config.toml
n_head = 6
vocab_size = 6801
norm_eps = 1e-06
rope_fraction = 1.0
qk_norm = false
tie_embeddings = false
init_std_qkv = 0.0349
lr_head = 0.00468
grad_clip = 1.0
schedule = "wsd"
decay_fraction = 0.718
decay_shape = "linear"
seq_len = 128
train_tokens = 266600000
steps = 8136
Each number is 128 + 32 x the weight over its row's rms, rounded and kept within 0 to 255. Layers, rows and columns count from 0. Numbers have three digits each. The size before them is the row's rms in percent of the matrix's.

# q: layer 4 attention query, 192x192, rms 0.0624, rows 77-104, columns 144-191
# k: layer 4 attention key, 192x192, rms 0.0622, rows 77-104, columns 144-191
# v: layer 4 attention value, 192x192, rms 0.0725, rows 64-95, columns 144-191
# o: layer 4 attention output (transposed), 192x192, rms 0.0736, rows 64-95, columns 144-191
q77 167:096156143119160128139151087103119137138131152113134126133114131104167163086111110183124071169210149115068114142121156171069161165074120100162130
k77 161:128133125134172134088120071081098091139083237160101181135142096077126136194143105047103117118156121147185098125087093182132075095090105033141113
q78 163:096166101113140092132141109133116132110099115203140067107164165127133179093178181127121200080129145133113095123127091084118167120097158117132081
k78 161:130102093143150143063151150127072050169092114120121091116159143192137144086123098201133125107160123182138131157114118135098181132141182143159090
q79 154:108184148095144154131191081078103165128131141127181102152154111105112186159142156158167102158098088115108117144120119088108108101138178123116178
k79 150:146131145211045149132099078104123143141129135162115178135157110145107145099118126158097110151104109093150174164145100096134127152138078198146146
q80 040:118091132038116163151121097116221120123140154206105109147160145091114117106124118110121159175128088169116116086099140155094121189183178165154161
k80 042:156160162177110148141141114110098093118108112082137084088185102177180159116095102143111085130114180120115053172173121144101088082119138135099115
q81 038:171133177150071105079096161082082169143088095089062118153179116115158163135159113142153097122089134126080143152133107097096134073100085155146128
k81 049:186115137141111135135151124111117062123122134144142126118151092171178105115106110121079155135083176130151117133190183181089104071177135152136168
q82 044:154103101087139137058130134122081077181122117151179141126146126105157177179167104170144148088117150110089158116142086094161084118110089190130128
k82 047:116102122141129155130105155107171161201108185097135115127114092125092134111115175070138160131156156139104141132155173157136114088102138058135149
q83 052:091107147149155161097077171175134131177110060157112163106099096123098158161142111151145119042127127180087134106144083091127101096116154145099127
k83 054:106143115118113144157132123069171117165099147133114105105179105168177129100090147102151146099147208103126175132104141150121127066137111106168124
q84 055:175126173147061190100137130113084155116161201135121118188142142133137118091142144156128123176131134062154123169116121122107146100139112110134171
k84 061:153151150106163142133139116203081134098188132109118158120104147142085145138173124184128101125120096151147137093107115120152139188129093164121126
q85 072:085139088120202074122133102128190102138095095135160116087141130115135130148094131092125142089105137156106132111160148117135095128139151119110102
k85 065:140081109108115118137050095067123115082073134162114116111098103109126110107086145079132144153135196131106166129122140104129128121155121115166101
q86 108:040137134129151088132138083083153122114148152111132117096132147166165085089139149095128135106102105131147128155133206103145144206146113112179155
k86 110:135139122146120199077119162152124165191174120152152098160104095121105144185138145125180089122146095179154042111140126128130111102108223108092147
q87 138:072146114130132171129148097094097123159163159138177135097135156120126111137149136090118127117147160164091099125131150139160118197094103153113174
k87 140:145074124145130158129086135124130112088127082179097115134116118129124102131116115092161095085119200117096102153152084063129120148118125183157088
q88 138:142128100142089162122111158124101159088148136114138125144223129053097158156122120165142158169048154103130152154100067121165092187131115139094109
k88 147:154157117122158144116138124090169089105190215102160108124138115173158111049132151113166133155103189142089102099127157151167135132124123188144164
q89 167:140106106118113137167107122094112069112143129074117175165080150129128134117196142140136143144114133138181177168104098173129088194102174124091110
k89 162:143121078005118131083107167075087072122115122105170125118155077109110138115137132142115142114094161106128103149054152143113148163140123018117134
q90 165:177138090132107144134131132144106135142167121113076145104209144155151123134107221131153107133191152110118169097109123081105116143148119166144152
k90 163:117132114118107147049107116129067094078091176122085080084105118135159125156179113063122087160162116109112173125070087161137136094099160104187128
q91 168:089113154188081140109110151179169092106151112051151108066125084117173115102162166140026083129101129169050155112100092139094153124124212141112149
k91 163:105144129112073097082119130153137149070242131141105134093148130175124170045086121066111111108091153130104128134140123114120159119126085005133139
q92 165:071126095118149121113162091102118147131126116153113109135131148117076118127125196113133125117136170082087109087210128137068119131179140109124107
k92 160:141143142096131147119112175116065190146125127117132138095049127096081135050103176127119146146150146074177209143160121144132125110111124176111120
q93 161:103124098126094102125152126165152171133162072099215129102133109132131107136092128098097107147156104100125134131137104191125188024089125143157096
k93 158:123126112141131094131104100110137099137153130097189123113120097060121107189173162174151130118170067149128086128102176152087167092118122207086113
q94 158:156119110146093102134070148138149133134126128093076106137121106127194191126125203082148124141134142096117137134138144164150125113163144138098145
k94 167:149112140209097120110138120187140136103074178118128173106119165124056110120120133139139125138160104158150072163103121194107166142116097149106121
q95 159:094074111063147107137121178108132105149118116127180154116141153115183100144135107144149130096136142097109064084138107082117149167201154133123164
k95 149:136101122097070108187133145135096103104086072165120122132145144090196142167118101127151158128095169145109165114158098145170153138153153136143135
v64 162:089132087096146091093126115112137056089161126066117052132200089105132149130111166070157115185095124047089144123149112133081072160187207132162164
o64 166:078101106138062092161151098148122119103121128094120106132151156134146168101092114171144147107115155146161200134116139179132125083103149116138166
v65 171:138163141112116060171073119074108123109128095091169100127067166183143175146112140151121126123127100126150118080151174088115122121155121111041086
o65 172:138120115156157102112154140158166180193118108133099126156091096155186179065125061089134092133078168084075091110085085124150121096069125152127078
v66 165:105113083126175121118128086131110129137142122149184176077080115071120134129112121145181113050088074106091134095148118184101124195148124111184081
o66 170:126056110142098155081131095070183074201053109181154110118130098150136116123117130102125153129143096076170165055071173100101174121128133097107147
v67 168:148139031140081101108058157181121137115108075130141147153118157168143184109148160084140063153133092113154187104160105174133158143117085175094124
o67 170:148138137154124050118200082083180130150111138096067121117100160128106152114132071126133094138115133175121156070072135067167133135077092147102086
v68 164:115130134144156181118148132133154093204127131140164166133135165090197128130118140147107115126119119108118116073138155117144159158088114103095188
o68 165:061128147132154142067083165152105164168157128093061105171135127100142115182079099110100154088131132154154074128126096138119160136141178145110155
v69 176:199126158111153117103124117099191129056114130121123157107139132131128198150071136151128116117112098138142126103148107106160090141123154146092091
o69 182:151121186133103160126110110114120136119161148081146132111097145164115080118169185090134131180171115119101120145092116124128085133091139130197027
v70 162:123132120142146130155103140150123138107142094072114186108157128158186139146141111132138071151115131177083132090117102088108084138110122116184151
o70 160:078149096061148031114148088095131139150139123159153174203125104137084136073177098112077143149106156112164122056119171135133143106126154160070104
v71 154:169136107090138125153101089122158137124157170119128118196091117167154105129104176096159080113122096124093095125109183126119101136108138144123139
o71 162:122175068115090112110140114163117135105076095097163133154164164103147164121116176135187150147142201097166109202108119070118094043188145073140119
v72 167:117131132097139140114081098108119134105110112189153118092176165169133164061161142130144105111147121175143117160154171122174121121122119138122114
o72 176:131096124117196088126090159119050160152106117114110136120161191113082149076131095101146159165175157130141070168071159076172104133132084133161106
v73 165:147104042144127163128127083104117109102149124123148126154179101155191149153162179168116184105125157151163117082103163167090078124168089088129147
o73 171:135137145125099064180128177151161149077146124114141111153136100168066163140138133133129158104179136112144171089179134082092136146132143148156085
v74 167:112133196126125144085151155093098179118115100125151143165135108087073107081094104073101080092150132112134119138148197119098124104151149161096172
o74 174:115161147137085193120143111142172151086102136212117092152102106167128160155153134117169133152161123127141152103136038139115158180131149123137147
v75 167:082148132122128158080141161081060129157174140069112057100127083168134187159098095085069141161153152148202118106160188133135182079145038158179165
o75 169:130156107144183123141157128144143169153125112152132145107124146111150080139156095120153138126120153117141114102081115142074107179141168151182178
v76 172:131125134139089119126083148164172123143175149110146159098181129216167173157120116132109192145132169125082126157070081186151133128138103138123048
o76 180:128081089150089133117151137070182140066138115132086136092165151090095145142098114084136129182125107120091143208147239114145107087115155129126161
v77 177:173125155163070086117135117094101079121093116156116153130115158157116132122175180136132130130100161081106081129116146112155071166148098149175107
o77 183:129092164131116074121179097137051140070103123120145163083140125150062079137116153146089142189105135133123067099153094101127145102109160150108136
v78 163:206118082126147110161099095115149186116139146150147130088058138149184090113132090192066100116115132148083136170126134096156165093095121096155152
o78 167:133053122114205176193091148128152111169161130134136107150113132145096131139091148118081151114123128083149131158110133119190114107150100137141143
v79 169:138134102141153121123204123124135155098128156069141116174121114146132084116070115090100079159087165134165114136123071100204123116141158115091145
o79 183:131124160081147180148127089180144107113119112124126145162119158121133166160121141104150133154161118156103136107134103172129115059169155127145149
v80 172:126149161159130150097084125120078147109119145167096167050168100158107116120157100120182161110185140176134136099155167169087142109177145119087113
o80 182:166124153145125053089126180121118106087139139177117147128157124144123141152095112099129123127118127106152196106112103056069102087120205118108122
v81 166:090137084120109131107194151160152131124156143138121145103101163139163211206017119118143186187168070092092174137165155115132181178141172117183103
o81 177:135165094123094099111164132104173116103176124059121187099142124109134131148148147120157131077113113125166090093101091139132118089151147094136154
v82 165:155115138100132117103090141103194139141169138193132209177080147153182117128131078109203119155121051102118141154099147086157105113150163104151139
o82 175:161153092103069255111186067123102122141089131106131158145144128061101126149109152166111104128097141093195110153127112169169116167130166105119157
v83 172:150142113116088144127094118143135187125125127109138060166108160121103071175125074120159118115151086181078093185157092142095084190142107130108095
o83 177:085172100183161108111163151121144146140120101107139141108161188126153147093115160154127093106111153144114079169106152088054099128138132115141087
v84 168:112138090173150146184125170124123187124135131133111117053159107164099140112123144130147148145099151129101141126104098110092127136084124110130122
o84 173:155183143097101115098056153153125074132106160102116187164098151153140158156151062120123115105143174158096126097111100126115092094124108107124128
v85 175:124124164135145137179138125124141077157145162084131205129087159197127163140152157099149130096130139136083151122156160146122144104105164125155103
o85 179:151088208128144087153095093183116177170136113140192079161068197149122099095178128093132143126181130120121158135125136128123082101116078127101112
v86 147:172107105147151149141164166135099101089073110159064129177163146087115139109157158157151125137168207157099158084090066137120178129096115088088168
o86 149:140117138110155169094120124119124121073146126132125165122122113124125087149145078159058091129102143171145119134157152124109153088151092121145136
v87 161:160132163156109130129065118200033102098135116070090202154098122177097102169086109136090134144138142144098083162093102096142183143172107153108144
o87 165:150085065131121166169126129151161130043153164097150110110093141117110141113168106142081102096128095169125167214147132052176087180130110119118116
v88 170:119112121121121123125067127131158126116096144110151108104075094110159068141099175122087123185185145111133152113077137172177070136113091117054137
o88 169:088116207129092131126143128151066141112089134126152118118140108140116129159163085132144138064097094144070160101152101166228127110155135132117087
v89 174:079127134119055138135132228096135100202108123128082164064137126149106121150199061102099127121084150171046198122091179119120086149111146119084145
o89 178:123126130114136134106083088184066132140108120129164149091189063120128125147142058112147088098167110135140147134148130075135105187122146147165145
v90 148:074097147132132159169130140132138142153123126094126121150136113073073178165098046148104144114130113111154119181140110087131144104094095162114079
o90 157:134162080116115149135122153086162162148126146084159162103152193083139112152121131110113166124159104192074094169102124152130136121160133098152092
v91 171:132135086130112134140088187142131178082070120088212154184081143085148138121095102159133100173079095141116117110118094143093142170166051132142176
o91 176:115110116154160119190123173159090069112130145129153127172171105149154100096102128067147069087125123160187103127111137122169124147102108144130099
v92 171:118133166154096118133135147098190163134182105091136093184151204137099140200145093105063142104157173206084133142149137156159126107140152127085129
o92 183:091109095122109074166132088106116152079151159100115108109140133143155162120123171111127148146156120121093106156115171096045120151113129156167143
v93 177:202125099149094118098165112160091101194176101163106114154138145171125072182098211075142213062159155172144154101148119093051144137126104130126137
o93 181:139175089114203215144155144093150163157121125155107107113122108143126122142136118182097118108099101146102138112152141161145128125168124120122136
v94 175:164140093125141137172156065140140167115124107125113115082162154144083147095204092119115200156072148103139112123151111104185143119103129113108181
o94 175:109126226092082044118109162205152141157138158158085103164090135142180115109109207152131153150142170140150102091089176177145156181112090102143176
v95 168:155124115122122169164116137112080127159109122178081129096077140073137093099165108112158159097196194092135159146125126189100131128167150139167098
o95 177:166074078107132136070139190107082141124093110147158121088127175140125103169122121139092117149195149135129182148105164089161084178090081120090112
q96 098:135097116125092186136059132118152131089177090115149096109146121111140149109053102193168105074148162122151205113092114082120087112164092175189191
k96 106:097144109098125065102173127155105123148145121163183138089104129120151097141191158102048139139104108118162057081123153135093149066111093158097102
q97 105:137067149112122157164117116153141129127108118088108125118117156127140152114053110144185196093137129101141193169137119111131086099154121120169150
k97 079:134109168177105101131092154084070103120158093162136157131162144151181190144116124157143099123135147159134124097147146146169119093098095109082139
q98 108:144193092146198131132080131142093126104182145165142120114136094124100142126175172100100078160170117149105072101121152126147177158094151142099120
k98 095:095107077021142118126144075088108098142128157125073093143092131124107074126156158099164127056106132132134119088116153136125088159129153130126186
q99 103:115036174172050133088132120108183181142072127106129140121106173160123126142096105113164168099120163136115197172147116133134102136123098117169153
k99 104:115098131128063194148124118186171091131120117117125135145157168113092120148057112119163118120155174164127182183121086099127162156122089122131145
q100 083:136157132110052153103159167153116142146097076154102103169180174130162112159120095168071145130120115122129120143170153176140064153146059139133149
k100 093:159135145135098163074089158149123122133181177126175152092154131128117116134132083186089078197090111148091078185145080110102133093115086130119116
q101 081:113130142111139227126131162172140171131181163195144124120103176119048132134150090124126102134145120122135134121182201144168128179134114096124171
k101 072:122155081106099125096120145164160153090158108120118173118139107132080121129183135174138105059120178113097146101119114098132148089121104109058162
q102 090:172236090128112136141138132183068128155193099170166119126098092125096136138136122125110098145101185132104101073087073190148134134046130156095146
k102 109:165167144091095071033083156147105181140151119147141148089106103135101096112148125144120104182123085115114046101133156143102117112095145166144144
q103 121:181102164179056139081141174146148115092079095153078155130135139132083117182128101159086141097139156136117106144218141140126055167114102129128149
k103 094:108138120118100115165144140084177088155085139105201125131114174083151095140167117121114117115097138154164183152080100108133110091168083099155151
q104 103:108113094089075185140178141158106099099100105095146183155161155093151098153069133168153053178124142153144124122155124102077133104187086128177133
k104 100:141155109137182076101106137078078094184149165119173130149093107118158217123128136142135174103090108028098129130063118194164080124116192141082123